From a checkpoint of a small transformer trained on Wikipedia.
Architecture: RMSNorm before each block, rotary positions, biases, untied embeddings, some layers without attention, capped logits.
Each number is 128 + 32 x the weight over its row's rms, rounded and kept within 0 to 255. Layers, rows and columns count from 0. The size above them is the row's rms in percent of the matrix's.

# layer 2 attention output (transposed), 128x96, rms 0.176, rows 30-53,93-116, columns 0-95
size [ 84  99  93  85  92 101  97  91 102  97  83  96  89  80  92  85  81  96  85  94 102  89  69  82 114 115 105 132 129  87 115 110 115  81 123 110 120 116 104 128 108 106 119  69 109 107 113  62]
[[121  90 142 192 137 112 114 132 129 117 152  99 106 183 139 143 179 105  97 157  52 153 143 138 105 157 193 122 127 134  99  84  94  74 132  61 137  99  93 164 139 100 152 155  78 141 174  86 101 148 127  71 122 105 144 148 139 173 125 140 137 130 141 170 139 113 134 123 123  81  91 137 238 116 124 140 114 108 143 125 150 146 130 162 141 109 130 111 188 112  80 173 133 162 116  50]
 [125 128 101  66 166 159 175 105 173  95 175 112 142  84  84 129  96 148 115 112 122  73 160 103 159 134 105 135 112 119 128  83 124 107 117  72 141  90 124  72 159 137  58 107  74  95 155 110 132 130 144 145 155 150  93 138 186 136 174 105 116 121 153 161 157 132 158  59  94 101 109 149 129 165 151 137 122 193 130 137 202 150 144 188 174 175 131 130 168 127 144 147 175 155  84 155]
 [180 121 158 100 111 121 141 169 124  95 191 137 121  87 145 140 194 149 148 146 155 117 123  82 130 128  30 143 142 132 124 182 198 129 177 115 132 114 148  98 168  96  81 106 128  87 119 115  68 120 123 114 140 123 130 169 165 114 152  89  81 132 136 106  87 118 183 164 141 121 138 116  94 148  90  87 166  92  91  77 114 135 160  83 170 117 128 144 118 130 167 180 124 198 171 136]
 [141 120 108  71 174 103 129  83 115 144  95  94 124 119  75  83 128 169 104 127 139 158 145  87  82 153 131 113  91 160  74  86 152 136 118 157 186 167 123 110 152 101 123 104 131 145 118 130 131 118 131  90 138  99 161  72 136 119 161  90 185 151  81 176 167 169 110 115 140 158 132 149  69 135 133 179 105 164 123 151  98 122 116 143 150  96 125 118 192 203  70 163 171 148  90 200]
 [ 56 133 204 136 161 121  94  89 152 148 151 152 119 157 156  66 167 105 121 113 157 113 148 178 134 156 104  88 117 123 116 109 140 134 111 151 169 189 174  99 150 120 187 118 144  64  82 116  37 124  81 147 102 114  76 147 102 138 112  85 110 158 117 101 185  67 165 133 182 139 105  77 108 137 179 100 142 154 119 104 121 130 137 128 142 108 130 144 113 112 158 128 166 159 164 130]
 [165 119 156 124 157 135 158  96 150 167 126 109 133 114  76 120 150 142 143  71 147  41 109  87 119  94 185 154 135 130 206 159 178 160 164 118 108  76 128  93 125 135 122  99 162  92 145 144 102  71 116 128 186 162 160 120 162 150 154 135 146 131 118 168 151  78 104  89 120 121 110  83 182 148  81 115 111 101 129  99 117 105 136 151 119 146 108 112 125  29  93 157 132  65 153 155]
 [109 134 113 102 126 161 107 135 152 107 154  90  82 155 136  85 138  98 151 126 185 119 134 104  59 130 121 138 151 127 105  85 129 149 148 174 146 106 158  90 115 118  75 148 104 170 135 182 103 143 136 173 110 136 147  87  70 143 100  82  58 106 109 153 100 145 100 134 140 169 115 173 111  90 248 163  88 129  80 131 115 142 115 189 151 117 146  46 145  96 124 154 134 127 134 135]
 [ 81 173 103 165 131 113 133 151 169  93  62 131 134 156 157  80 151  94 112 168 119 107 122  78 152  98 123  95 146 147 122 138 149 171 189 177 136 119 158  97 161  93 109 127  85 131  81 144 146 103 169 128 107  97 135  79 156 165 118  90 170 219  83 129  90 204 154 127 157 127 150 105 101 139  46 124 148 143 113 114 115 113 128 130 164 145 100 147 134 151  55  88 151 133 134 102]
 [140  98 122 153 126 133 141  81 161 128  68 113 141 135 122  74 161 156 137 110 116 118 134 123 120  88 138 151  82 108 127 144  78 140 140  98 217 172 185 143 145 112 123 141  82 161 116 176 122  60 140 165 156 133 105 118 177  80 147 149  96  42 111  85 162 143 104  83 105 173 115 104 105 101  65  98 150 115 104 121 147  86  96  98 145 152  67 104 115 121 195 133 136 129  76 124]
 [147 131 157 147 150 119  84 138 135  78 153 154 120 180 118 189  90 134  72 163  61 128  92 122 114 168 204 135 161 162 107 206 151 150 125 114  97 111 142 152 111 164 119 153 143 116 130  91 193 120 124  76 151 139  93 129 147 147 111 161 133  79  52 156  94 128 131 122 127  88 120 139 168 129 196  64 172 154 149 126 166 117 153 177 102 146 110 158  90 159 114  95 125  95 135 107]
 [109 132  56 150  70 128 131 135 128 146  86 120 155 183 141 130 159 145 147 101 141 101 161 175 149 117  85 150 141 106 112 144 140 140 116 157 142  93  74 141 112  67 178  32 112 204 132 165 133 150 191 135  95  90  88 104 119 132 146 110 136 147 144 144 128 140  64  74 110  70 103 118 100  69  99 141 104 156 147 150 115  94  95  88 130  99  84 154 147 128 147 142 133  73  88 140]
 [162  40 122  73  88 118 146 129 113  91 112 165 143 142 148  99  97 108 112 118 228 146 129 145  85  89 143 119 146 116 101 163 141 171 152 144 111 155  92 116  73  91 168 164 135 160 113 150 140 175 134  81 169 124 194 140 128 111  78 107 117 134 102 134  97 147 158 131 157  94  51 148 193 141  79 131 113 152 148 137 119 136 105 174  73 122 117  78 131 142 150 122 131 139 189 142]
 [149 129 122 146  57 135 111 133 145  56 123 201 146 113 156 195 138 167 137 122  94 115 143 200 103  87 173 175 160 108 103 112  87  85 104 150 100 124 115 155 113 125 106 151 151 149 128 159 124 143 143 112  72 127 123 136 167 193 160  78 111  78 131  92 196 150 129 138 118 131 169 127 174 144 143 139 104 124 138 194 122  98 129 102 173 156 154 183 161 136 115 164 111 179 115  76]
 [179 123 155 105 156 130 118 112 124  99  83 111 206 180 146 162 100 131 103 121 162 101 143 158 128 130 127 114 144 159 135 126 187 155  81 133 143 127 147 153 168 130  70 118 100  79 129 146 147 130 152 122 119  81 194 137 136 125 213 187  79  94 131 131 136 121 137  97 124 164 133 131 188 125 137 107 139 114 119 159 179 119  90 205 152 196 111  85 119 108 149  98 199 152 176 152]
 [103  91 179 144  72 136 101 131 150  75 120  88 105 145  54  90 111 127  79  82 101 109 132 228 144 135 103 175  81 109 146 120 163 152 141 111  89 199 127 160 143 159 141 156 146 109 140 133 133 171 105 135 107 146 110 140 149 133 130 133 142 126  72 163 103  93 129 107 153  30 121 145 162 135  88 156 135 118 127 144 138 177 118 163 132 114 157 153 163 122 185 111 124 104 202 112]
 [171 214  94 167 156 138  87  84 118 175 150 112 127 168 165 102 140  98  86  91 158 120 140 106 190  92 158 170 134 165 102 106 147 140 140 144 131 152  99 152 110 140  97 109 122 133 147 112 132 137 142 206  99  90 121 128 185 156  53 154 116 171 133 158 127  96  73 146 100  65  92 160  95 154  69 109  69 146 160 134 107 124 118 115 162 101 101 134 129 133 149 122 118 166 159 187]
 [126 131 144 156 143 127 143 160 165 174 123 133 148  95 124 170  87 172 149 141 125 156 149 139 122 157 144  98 152 128 125 140 119 181 155 107 128 182 140 143 138 129 100 184 116 102  75 143  86 139  72 150  92  63 103 188 111  88  89 138 130 164 118  62 136 135 101 134 140 177  56 106  74 119 118  93 112 106 116 145 134 113 179 120 205 168 132 149 154 106 147 188  68 177 187 150]
 [106  82 135 114 112  76  57 115 126 111  84 108  95  69 113 151 120 113  92 135 146  92 120 150 163 121 175 111 190 135 120 168 178  98  91 121  81 159 118 119 107 128 189 101 156 143 132 107 130 106  87 141 176 121 133  56 222 120 146 128  81  87 116 114 121 168 153 152 135 182 103 124 110 173  89  99 142 101  85  71 120 125 140 122  96 134 103  60 145 138 171 136 172 135 115 119]
 [134 154  88 170 165 128 112 159 127 164 158 141 184 119 148 114 122 117  95 149 117  71 134  98 203 125  92 134 100 142 133 117 156 117 142  51 129 136 180  91 142 175 107 133 158 125 131 131 106 122 190 117 127 112 152  87 135  63 152 135 159 153  78 122 121 139 128 152 140  92 158 175  75  86  93 112 134  73  95 109 134 147 165  93 113 166 111 144 159 190 160  39  83 118 149 182]
 [120 143 157 149 127 138 120  65  77 128 121 176 121 119 131 188  87 116 104 117 125 115 161 160  92 175 133 117 175 152  96 154 143 169  75 121  73 132 124  94 141 146 126 108 144  52 146 120  80 115 168  53 123 128  77 145 139 151  75 160 144 111 125 124 129  98 172 107  91 113 124 138 111 127 105 128  93 112 157 195 157 114 135 132  96 161 149 192  59  93 138 177 202  96 131 169]
 [ 97 182 152 136 204 166 139 144 147 108 158 197 130 119  98 122  39 173 108 146  90 141  92 115 112 139 191  94  83  99 165 155 143 123 184 107 131 169 104 107 110 144 116 164 119 102  75 124 148 174 146 117 101 151 136  99 102  92 128 117 128  96  92 148  78 109 158 118 100  75 151 104 186 136 118  87 133 130 125  63 133 126  88 133 147 149 125 114 151 147 170 127  76 109 155  56]
 [ 76 156 170 158 107 143 120 182  93  83  49 177 119 101 128 102 126 132 146  93 101 120 131 139 102  85 171 115 129 106 112  76 121 118 113 155 166 156 192 164 140 110 172  27 122 185 173 163 107  95  69  83  73 159 159 104 127 119 102  94 134 113 138  85  91 177  86 130 102 104 155 168 139 138 170 104 133 155  95 139 104 120  90 113 137 155 104 124  99 115 147 122 102 145 127 104]
 [152 176 125 136 131 134  80 120 113 129 145 138 152 139 100 174 134 114 169 180 153 125 139 136 113 178 122  48 102  83 180 108 103 147 164 124 174 105 151 112 144  93 173 144 140 103 186  87 210 107 148  89 184 151 117 141  84 126 152  90 151 148 128 150 164 120 154 138 131  38 164 117 143 134 145 182 135 129 119  92 108  91 188 163 156  98  88 144 189 138 115 119 125 174 125  88]
 [105 146  93 119 140 209  75 115  85 183 126 169 105  74  91 143  96 117 122 168 135 138 130 151 190 155 168 115 100 117 132 175 163 173 115 143 156 105 136  91 160 115 179 141  99  64 102 141 140 150  60 114 127 103  92  79 107 154 152 105  77  79 163 169 144 199 141 111 129  84 109 146 153  78 122  65  92 121 147 105 116 133 151 150 126  79  82 123 103 122 139 163 138 125 115 138]
 [110 208 115 118 156  95 141 145 166 116 135 128 112  83 143 115 148 188 145 148 116 153 137 150 166 139  71 171  65 130 163 207 121 114 122 172 147 134 126 144 156 113 169 114 113  85  88 123 112 140 120  99 125 155 237 152  77 124 103 139 208 162 123  99 144  88 166 129 115 111 104 113 103  99 130  98 100 151 122 104 107 113 133  97 157  56 118 167  98 146 144 121  65 123 122  96]
 [ 96 103 123 127  84 115 109 182 124  65  85 164  69 106 123 119  86  73 145 190 132 123  97 122  61 123  97 107 103  80 140  70 115 135  94  98 108 143 136 116 137 157 137 128 126 159  78 161 135 136 174 138  93 117 172 159  78 118 179 164 136 119 115 175 104 150  82 165 127 139  71 117  60 109 139 117 111 130 128 118 110  75 128  63 142 165 118 143 131 114 122 119 196 126 195  93]
 [ 94 124 123 141 168 166 139 124 147 123 103 140 148 133  87 174 137 205 134  78 143 154  97 101  96 106  90 131  95  85 158 110  73 160  89 162 127 157 140 126  64 121 168 143 145 186 145 126 112 134 200 149  99 154 111 110  86 127  83 159 130 163 133  50 132 208 157  65 160 109  90  82 149 142 145 107 162 116 170  83 105 124  54 127 126 117 107 146 105  94 148 130 112 143 143 131]
 [136  96 144 158 164 108  90 118 116 174  84 129 141 143 194 124 139 146 112  79  90 126  99 131  82 198 102 142 140 155 118 136 137 129 150  94 152 126 121 107  89 121 175 137 165  99 128 172  88 138  91 165  71 136  97 152 103  68 132 190 113 105 107 107  88 169 148 156  85 135 144 159 172  88 107 145  89  54 194 121 119 161 163 133 127  52 117 106  85 147 136 177 145 122 120  80]
 [ 99 153 135 136  73 141 193 168 116 127 108 139 167 123  82 170 124  85 135 102  74 150 181 169 176 133 147 104 153  93 135 116 135 188 193 134 114  86 107 147 105 134 186  92 125 167  94 132 121 157 131 170 112 164 103 138 151 171  95 114 147  39 163 128 102 131  80 110 165 123 187 140 152 118 149 170 116 136 145 141 102 100 214 147 128 123 157 110 116 101 131 120 106  90 151  69]
 [112 135 129 126 131 166  99 155 116 161 164 170 127 138 114 132 163 147 172  92 137 100 107 121 125 115 112  90 133 140 128 139 112 161  92 146  93 140 130 113 132 143  69 123  75 133 114 133 158 150 112 133 189  48  99 140 162  68 132 112 131 133 168 119 149 164  79 162 187 149 113 170 132 161 149 188  86  43 132 119 190  70 186 172  84 181 203 158 159 149 124 126 139 129 106 137]
 [153 133  94 148 135 122 132  91 154 123  96 111 132 172 159 134  66 123 179 132 104 113 137 121 164 121 116 104  87 158 137 142  67  79 125  63 121 154 114 145 171 180 158 109 140 119  92  79 157 123 173 116 153  48  95 147 125  66 119 142 142 107 202 142 155 160 131 149 213 143 153 121 122  86 125  83 100 126 102  74  62  99 112 127 149 140 148 104  77 109 146 152 129  76 166 108]
 [102 132 193 147 103  82 116 126 151 114 181 135 131 166 132 178 143 151 105 126 147 186 144 109  90 153 162  93 163 142  95  69 132 114 134 118 133  78 115  95 175 102 164 123 104 129 173  85 151 113  84 139 120 134 140  87 134 120 125 209 131 130  67  79 117 181 109 145 116 102 107  26 128 115 130 105 117 180 108 137 137 140  98 112 118 185  84  96 188 112 162  84 174 141 131 132]
 [178  85 136 159 123 144 129 157  86 172 137 141 100 121  72 106 162  85 136 211 115 156 135 103  97 165 139 118 166  63 170 121 142 152  84 152 134  92 128 112 108 156 191 139 138 107 169 124 163 133 165 121 119 149 171 167 168 106 125 146  93 189 140 105 121 126 150  88 146 152  26 146 178 149 117  81 109  99 110  89 121 110 119  96 125 111 121 129 107 132 195 141  74 154 167 152]
 [127 147 141  96 142 121 141 158 134  51 142 114 181 129 154 169 147  82 158 174 177 114 192 125 139 186 173 142 107 176 131  99 111  83 119 156 143 133 114 117  96 136 163 173 116 131  93 143 130 131 128 162 159 141 147 129 167 144 166 126 116 200 120 165 148 124  81 189  94 161  95  98 143 181  78 173 110  98 152 133  73 167 119 140  86  81 192 150 110 133 179 159 126 128  93 171]
 [135  90 136  75 133 135 113 175 179 143 196  82 154 155 126 108 116 146 160 159 114 157 132 137 122  98  93 156 160 164 113 159 133 105 133 172 123  94 143 118 133 192 129 133 148 126  98 169 168 135 119 114 104 126 146 177 194 158 118 150 127 113 171 165 133  90 120 106 125 146 158 100 107  83 140 120  85 122 218  97 139 156 106 109 118 159 174 132 116 102 150 123  66  57 234 140]
 [172  80 142 117 138 156  99 112 128 169 175 135 119 143 129 121 100 219 138 141 150 103 130 112 154 131 161 115 148  96 136 135  95 116  56 160 110 155 186 119 147 167 145 117 137  53 128 183 138  90  76 128 160 152 135 135  89 111 122 110 147 152 128 105 213 171 107 105 117 110 112 154  88 114 174 152 111  78 108 112 123 134 147  85 140 135 189 107  78 122 124  80 226 126 117 133]
 [134 141 195 137 158 109  79 153 101 132 154 143  80  73  80 189 128 118 130  78  82 183 167 150 132 135 124 116 145  96 191 139 200 116 145  71 153 100 172  84 165 123 124  83 153 158 104 125  68 109 154 113 144 115 132 128 149  98 162 106 160 172 135  83 179 178 155 118 102 137 133  94  99 127 127 150  84 168 164 114 152 138 136 140 148 138 136 100 134 141 101 172 172  57  93 131]
 [146 118 215 146 140 129 142 130 138 113  99 104 104 198 160  91 163  97 123 103 110  87 136 164 198 157 158 145 117  99 109  96 114 123 131  94 134  28  92 101 126 191 115 105  91  84 118 161 186 116  90 123 144 120 123 117 112  94 177 106  77 162 131 139  78 133 133 113 157 123 152 103 124 114 114 138 132 151  73  89 141 127  78 160 142 119  90 121 144  85  98 122  58 142 176  85]
 [ 73 142  59 131 118 158 110 150 158 142  92 142 113 109 113 122 138  93 116 137 155 125 158 134 209  85 157 147 176 123 138  91 149  79 140 157 162 113 134  60 145  91 182 148 153 105 103 171 156 144  93 135 177 172  91 141  73 138 146 130 155 129 190 132 141 135  96 152 138 107  85 138 108 132 108 108 164 140  80 124 142 138 159  56 129 142 101 153 130  99 108  96  77  86  30 119]
 [133 255 180 118  94 144 116 101 166 100 150 118 166 117 103 138 102 102 108 128 109 131 100 138 141 114 145 121 133 168 151 123  86 140  97 132 179 107  99  97 109 186 177 143  84 182 124 122 140 137 125 165 174 179 126 138 117 119 100 139 146  97  80 129 125 112 158  71 152 126 179 180 139 161 138 137 117 147 126 134 103 142 107  80 119  86  79 119 159 123  56 149 207  97 137 142]
 [168  86 212 112 111 135 166 176 116 180 142  97  98  91 136 177 165 188 120 150  97 124 160 174 106 143 151  76 146 131 118 161 154  99 139 228  69 175  86 134 118 146 138 117 117 173 114 180 158 114 106  90  80 126 157 154  88 128 111 154 112  77 104 117 137 109 100 108  83 127 103 151 104 129 188 137 172 144 142 138 151 143 106 171 147 151 126 100 137 122 150 145  86 128  98  85]
 [157 112 108 177 123 173 122  99 139 132 193  96  83 154 120 120  78  99 146  81 130  96 109  59 143 135 115  58  68 168  90 136 165  93 127 209 123 111 112 112 124 129 164 131  90 110 172  67 168  91 119 137 133 145 147 153 188 128 132 136 153 123 194  84  75 127 114 119 192 142  86 135 162 114 130 129  78 121 127 116 102 162 102 108 140 114 178  73 166 108 129 132 121 160  99 126]
 [175 138 193 129 113 159 122 149 151 167 171 167 151  86 162 149 162 156  64 118 113 145 141 105  93 127  74  97 103 153 130 109 124 151 151  58 173 124 151  89 137 146  25 105 176 150 172 127 139 110  94  78 112 115 108 171 146 159 137 137 142 167 120 135  80 105 146  74 199 116  95 133 138 151 134 111 134 173 177 164 142 134 142  86 140 186 146 122  88 130 128 163  91 139 104 114]
 [132 155 189 113 120 170 125  93 118 157 118 119 167  91 126 127 110 121 105 156 156 131 169 194 120  79  90 179 110 191 132 175 146  72 155 151 101 117 117 110  84 122 128  90  88 132 117  82  92 113  73 119 149 115 154  93  51 102 153 137 105  89 122 141 167 144  81 168 127 139  99 113 159 200 152 132 124  73 122 162 116 161 186 138 145 155 152 102  84 136 124 126 140  94  46 117]
 [111 111 146 169 118  89 131 174 140 119 109 121 143  65 156 109  95 179 117 168 137  77 118 119 133 138 103  95 174  96 120  76 142 163 152 159 217  98 157 183 166 150 120 100 145 147 100 135 117 153  86 144 174  80 134 158 192 123  77 113  83 155 143 146  86 149 170 141 119 120 137 123 125 107  80 152 207 140 122 140 159 141  52 113 117 126  58 132 131 165 181 107 116 121 115 147]
 [127 128 131 133  84 105 153 141  95  89 110 139 121 145  77 142 143 113 156 113  61  93 126 155 186 137  95 131 163 183 134 151 137 138  80 157 132 170 127 144 153 164 118  99  89 101 167 156 158 145  57 142 111  72 163 158 118 157 166 155 117 114 116  53  69 127 131 100  87  99 135  97  76 141 109  93 149 112 146 123 126 141 201 203 105 121  60 128 120 110 127 130  83 115  85 187]
 [154 128 159  98 173 116 146  98 153 195 120 144 159  72 122 176 121 157 141 150 195 157 140 141 174 165 177 102 155 124 138 193 117 135 155 134 142 126 118 122 114 118  71 154  50 146  94 129 144 123 165 149  84 115  97  96 138 149 133 146 122 135 127 150 121  76 139 160 144 129 110 115 117  98  95 159 149  94  82 125 110 138 111 110 149 113 170 143 234 141  72 142 114 170  86 215]
 [178 103  90 120 130  70  87 141 105 174 131 149 152 130 122 143 127 111 151  96 175 109 115 123  55 180 170  99 169 132 200  90 123 120  83 185 138 105 101 109 125 161  84 123 151 120 124 128 124 140 139 145 119 116  80 136 136 162 105 192 102 148  49 133  63 174 110 100 147 119 141 108 143 112 143 188 106 133 135 103 192  48 148 117 100 148  99 162 149 131  82 145  96 106 159 138]]
# layer 2 attention value, 64x96, rms 0.198, rows 30-53, columns 0-95
size [ 94 103  98  96  88 107 100  98  95  98  92  98  96 101  96 121  95  94 106  99  93 100 172  90]
[[151 114 106 117 122  57 147  30 136 123 107 189 132 102 146 151 146 194 153 148 187 151 101 127 147  78 147 131  73 152 122 131 121 109 150 116 140 159  96 116 141  80 128 141 170 163 171 101  52 209 129  93 147 126 119 103 142  88  77  99 131 171 145 112  91 114 153 107  96 152 139 120 119 104 137 103 164 146 125 112 153 202 112 174 129 124 116  84 124 158 186 157 142 146 153 101]
 [149  67 136 168 124  86  79 153 121 128 123 110 132 136 141 115 102  63 230  97 147 118  94 111 120 167  91 173 107 124 117 183 117 112 129 121 114 125 143  96 132 120 123 108 149 117 120 143 153 139 116 105 154 158 170 125 160 104 143  89  95 113 150 115 123 151 163 133 134 131  39 164 167 141 142  80 182  60 185 123 119 123 164 119 138 138 142  98 147 124 106  41 108 172  48  96]
 [101  77 168 123 124 133 183 184  83 179 137 159 100 179 126 130 107 156 169 150 151 134  92 162 117  89 120 170  75 174 147 165 141 118 130 146 160  84 140 124  47 120 151 142 117 113 156 161 118 190 137  89 111 136  82 126 107 107 173 142 137 101 148 153  91 111 135  66 125  77 115 163 116  92  46 128 172 110 101  90 153 137 115 126 140 183 128 185  81 127 119 149  80 153 105 123]
 [120 112 130 138 156 117 174 124 142 148 108 127 115 116 142 118 149 115 161  99 113 204 173  64  91  97 102 111 124 162 128 111 220 133 160 141 134 160 194 134 111 179 140 124 123  72 116 145 126 139 172 129 181 149 132  56 136 159  86 100 113 219 172 101 101 109  97 181  97 114 118 130 116 122 139 155 185 142  60 138  88 171 136 133 110 102 180 145 180 113 135 131 113 110 133 145]
 [155 161 101 143 137 139 118 160  95  37 126 120 145 151  93 187 128 110 187 136 156  80 143 143  71 173 121 174 130  70 192 160 154 113 109 145 123 154 124  59 141  87 164 111 150  96 126 115 197 151 149 132 100 131 127 133  99 138 115  98 142 119 147 143 162 154 143  93  86  77 100 159  76 153  74 105 121 104 143 130 161  81 156 140 143  84 123 107 170 128 153 109 107  88 100  58]
 [156 118 153 139 170 179 134 154 204 147 153 148 146 112  44 149 125 183 168 131 122 136 198 129 175 118 126 149 110 112 120 153 158 117 120 179 125 148 133 165 143  71 106 125  95 128 112 124 137 156  96  94 128 147 136 102 137 132 148  98 156 107 167 133 155 106  71  84 148 177  28  72 120 110  96 111 172 166 173 117 156 178 145  83 152 121 118 134  96 124 163  88 167 120 172 138]
 [123  89 134 131  73 180 160  86 113 162 100 169  96  71 155 153 155 181 113 109 164  97 122 112  97 134 155 153 129 101 135 122  99 131 137 101  91  96 162 106 143 128 105 107 150 177  98 184  85 131 174  67 118 139 140 156 148 136  68 125 128 168 147  88 155  89 163 132 181 164  87 133 131 112  61 148 102 104 159 191 118 116  87 113  97  90 171 124 177 195 138 109 121 165 167  95]
 [120 150 211 145 156  76 137 120 190  98 143 110 125 123 129 154 164  85 137 144 144  97 109 157 218 118 131 106  65 141 111 174 163 108 140 142  95 115 132 114 151 134  87 170  94 131 143 136 191  81 197 101 127 101 119 128 135 133 153  88 127 121 130 118 162 136 172 165 143 125  89 130 171 191 117 119  92 126  92 157 106 119 138 161  75 176 163 102 118 152 113 123 148 145 226 138]
 [140 117 185 103 147 202 146  97 122 135 109 162  63  92  96 165 117  90 131 118  64 187 149 198 118 178 149 137 142  69 103 134 159 155 149 165 105 108  96 111  94 135 175 135 131 168 106  80 104 111 168 164 135 105 190 123  90 126  94  90 183 143 117 128 152 167  97 122 179 204 105 108  97 105 125  88 139 131  96 139 130 104 150 110 134 134 200 141 126 146 152 161 141 123 152 134]
 [135 111  93 132 114 141  96  65 150 136 107 143 139 151 108 158 109  53 112 123 140  75 192  88 147 142 197 109 133  99 126 155  95 144 188 154 130 128 156 113  85 115 137 113 152 110 196  56 148 105 139 116 139 131  94 129 105  49  47  65 117  77 173 176 120 150  93 136 140 111 145  83  72 163 117 138 131  94  96 168  90 127  83 131 156 123 123 154 118 122 113 128 149 132 126 103]
 [ 92 165 164 120 153  79 128 203 148  73 107  99 108 162 140 183  76 129  83 159 116 125 187 137 113 187 172 137 197 132 113 103 114  74 124 125 118 179 120 131 117 103 102 118 151 136 134 175 127 168 112 123 146  81 132 113 139  99 157 129 120 102  90 132 138  90 133 108 119 100 136 113  56  93 134 137  97 150  90 167  80 102  77  96 117 236 145 113 145  95 137  98 148 129  96 132]
 [ 86 114 164 148 104 139 164 158 161 106 173 135 121 133 172  82 116  99 135  77 169 106 103  78  90 117 156 129 177 146 136 186 179 172  78 134 160  97 105 138  60 152 115 100 120 185 134 184  36  84 170 171 137 146 151 156 118 150 126 139 141 157 130 150 160 111 188  99 122 129  82 131 157 148 131 171 166 136 132  98  90 120 129 161 152 134 111  90 166 152 139 160 112  69 153 111]
 [157 128 167 150 113 109 121 142  85  98 144 103  97 112 147 181 111 141 132 126 112 175 161 145 146 124  59 166 104 155 178  75 139 125 197 150 131 143  68 132 109  87 137 141 115 101 166 152 135 162 117 141  65 166 114 152 104 173 114 164 149  56  86 127 165 153  94 124  77 178 107 182 134 127 132 124 148 166 114 209 108 156  94  80  89 136 125 126 174 148 119 100 108  69 162 150]
 [150  63 113 132 180 130  97 126 139 115 122 148  91  94 146 163 147 111 163 117 114 148 134 144 105 147 141  97 115 140 141 151 157  92 115 121 127 107  65 165 156 165 143 118 129 154 136 106 112 129 137 107  60 116 192 124 214 138 162  79 110 162  60  71 110 152  87 124  69 127  98 184 136  59 132 140  96 132 102 145 118 163 137 181 147  66 109 151  79  64 120 120 162  78 124 146]
 [116  97 102 133  93 125 121  91 119 113 127 122 136 123 126 117 122  84 118 151 111 159 120 120 162 135 139 139 116 193 159 135 124 162 129 146  62 138 136 124 119 165  74 133 142  84 126 198  78 124 128 149 178 118 186 175 165 123 146 104 127 106  51 113  63 132  61 150  63 112  97 121  83 135 141  96 117  88  86 191 227 189 132 149 152 127 101 163 152 142 117 168 135 106 126 118]
 [138  95 128 145 101 190 138 162 140 122 150  97 128 104 142 150 183 126 147 109 163  88 137 137 120 134 115  68 170 123 111 111 131 137 158  53 153 104 136 113 151 138  98  16 165 172 140 153 202 142  72  84 120 167 145 125 158 172 197 117 127 132 108  80 124 137 155 102 106 155  81 168 143 101 110  72 159 121 118 163 191 142 109 129 142 107  99 130  80 126 137 126  85  92  98 132]
 [177 166 150 147  96 143 199  99 104 129 124  98 142 117  77 132 134 173 180 147 203 147 192 137 158 139 164 131 141  86 152 121 142 114 156  56  98 124  92 131 123 175 118 114 136 143 108 146 143 138  83 136  88  95  89  99 171  89  91 112 154 152 146 101 136 125 103 182 117 146  58 179 137 180  72 156 124  92  78 121 141 134  99 175 163 120 186 146 118 127  97 102 134 100 161 102]
 [119 186  96 112 150 130  91 130 175 123 151 149  83 130 126 183 106 146 156 123 131 147 118 127 157  99  64 160 136 107  69 152 204 154 122 129 101  72 116 113 143 109 126 105 107 163  95 139  49 169  66  93  57 192 104 172 116 114  90  71 106 158 142 119  83 177 179 161 118 129 122 146 104 123 114 133  97 105 141 130 166 121  92 156 167 139  70 126 130 169  83 115 139 120 133 111]
 [ 72 113 122 132 136 141 125 107 139 155 125  93 142 155 152 150  57 104 124 153  80 130 130  66 121  95 112 121  82  98 136 136 134 167 176 154 182 128 120 147 146 153 119 165 148 144  79  53 129 121 182 152 119 142 142 119 124 132 145 147 112 177 167 182 129 160 180 103 131 156 148 144  89 135 115  64 103 146 175  54 153 114  90 115 157 191 222 118 172 143 137 177 160 139 128 111]
 [121 132 142 148 147 179 111 153  99 141 131 162 155 114  79 106 134 105  96 128  99 110 112 175 102  97 119 139  49 132  93 114  36 118 155 184 195 155 174 127 120 142 132 159  76 109 130 148 113 131 110 139 152  81  93 118 132 153 159 157 137 186 137  88 144 109 180 152 124 148 148  75  89  51 142 159 210 139 108 164 118 144 120 109 119 167 133 125 161 113  79 104  86 120 144  75]
 [119 140 113 171 125 127 116  85 166 136 124 202 108 158 139  85  94 138 102 153 144 101 139  92  98 124 109 100  83   0 193 163  85 128 135 138 108 105 160 128 134 135 144 178  97 158  74 128 151 152 133  90 207 106 128 127 153 119 191 130 130 138 117 155 107 121 147 153 132  79  95  92  77 124 110 114 164 147  77  96  87 153 116 173  99 105  86 120 115 128 162 130 111 109 132 147]
 [116 111 131  83 209 110 133 156 147 165 103 168 161  91 165 139 159 100 124 120 112 100 148 131 120 120 157 212 100  74 132 109 111 127 152 102 106 105 179 154 149 175 220 145  92 128 158 156 111 147 137 129 201 134 163 159 124  67 107 166 193 156 145 105 109 150 124 143 139  98  62 157 129 187 111 151 107 170 152 150 122 133  91 103 126 190  99 131 112 162  99 158 129 133 119 111]
 [177 144 115  45 139 158 149 149 173 154 156 137 122 118 129 111 123 171 179 112 184 130 111 114 116  54 124 100 126 166 118 101 165 149 111 125 126 135 113 165 161 145 120 101 105 149 218 166  94 155 134 116 143  77 115 166 143  98 143 116 125 126  55  70 144  64 128 124  75 145  63 116 117 110 182 162 157 133 110 124 190 114 149 173 129 134 115 135  65  85 139 143 164 104 116 121]
 [133 101 109  98  94 133 163 138 133 158 115 108  78 131 108 148 104 100 148 135 106 140  90 168 122 126 106 107 135 143 144 123 105 204  97 105 127 203 208 139 149 135  94 116  73 105 138  93 101 123 127 101  84 103  91  76 137 168  99 106 172 100 164 124 129 127 151 165  44 172 124  85 113 188 104  32 147 161 116 153 166 147 132 113 125 106  67 104 102 143 169  97 134 147 115 147]]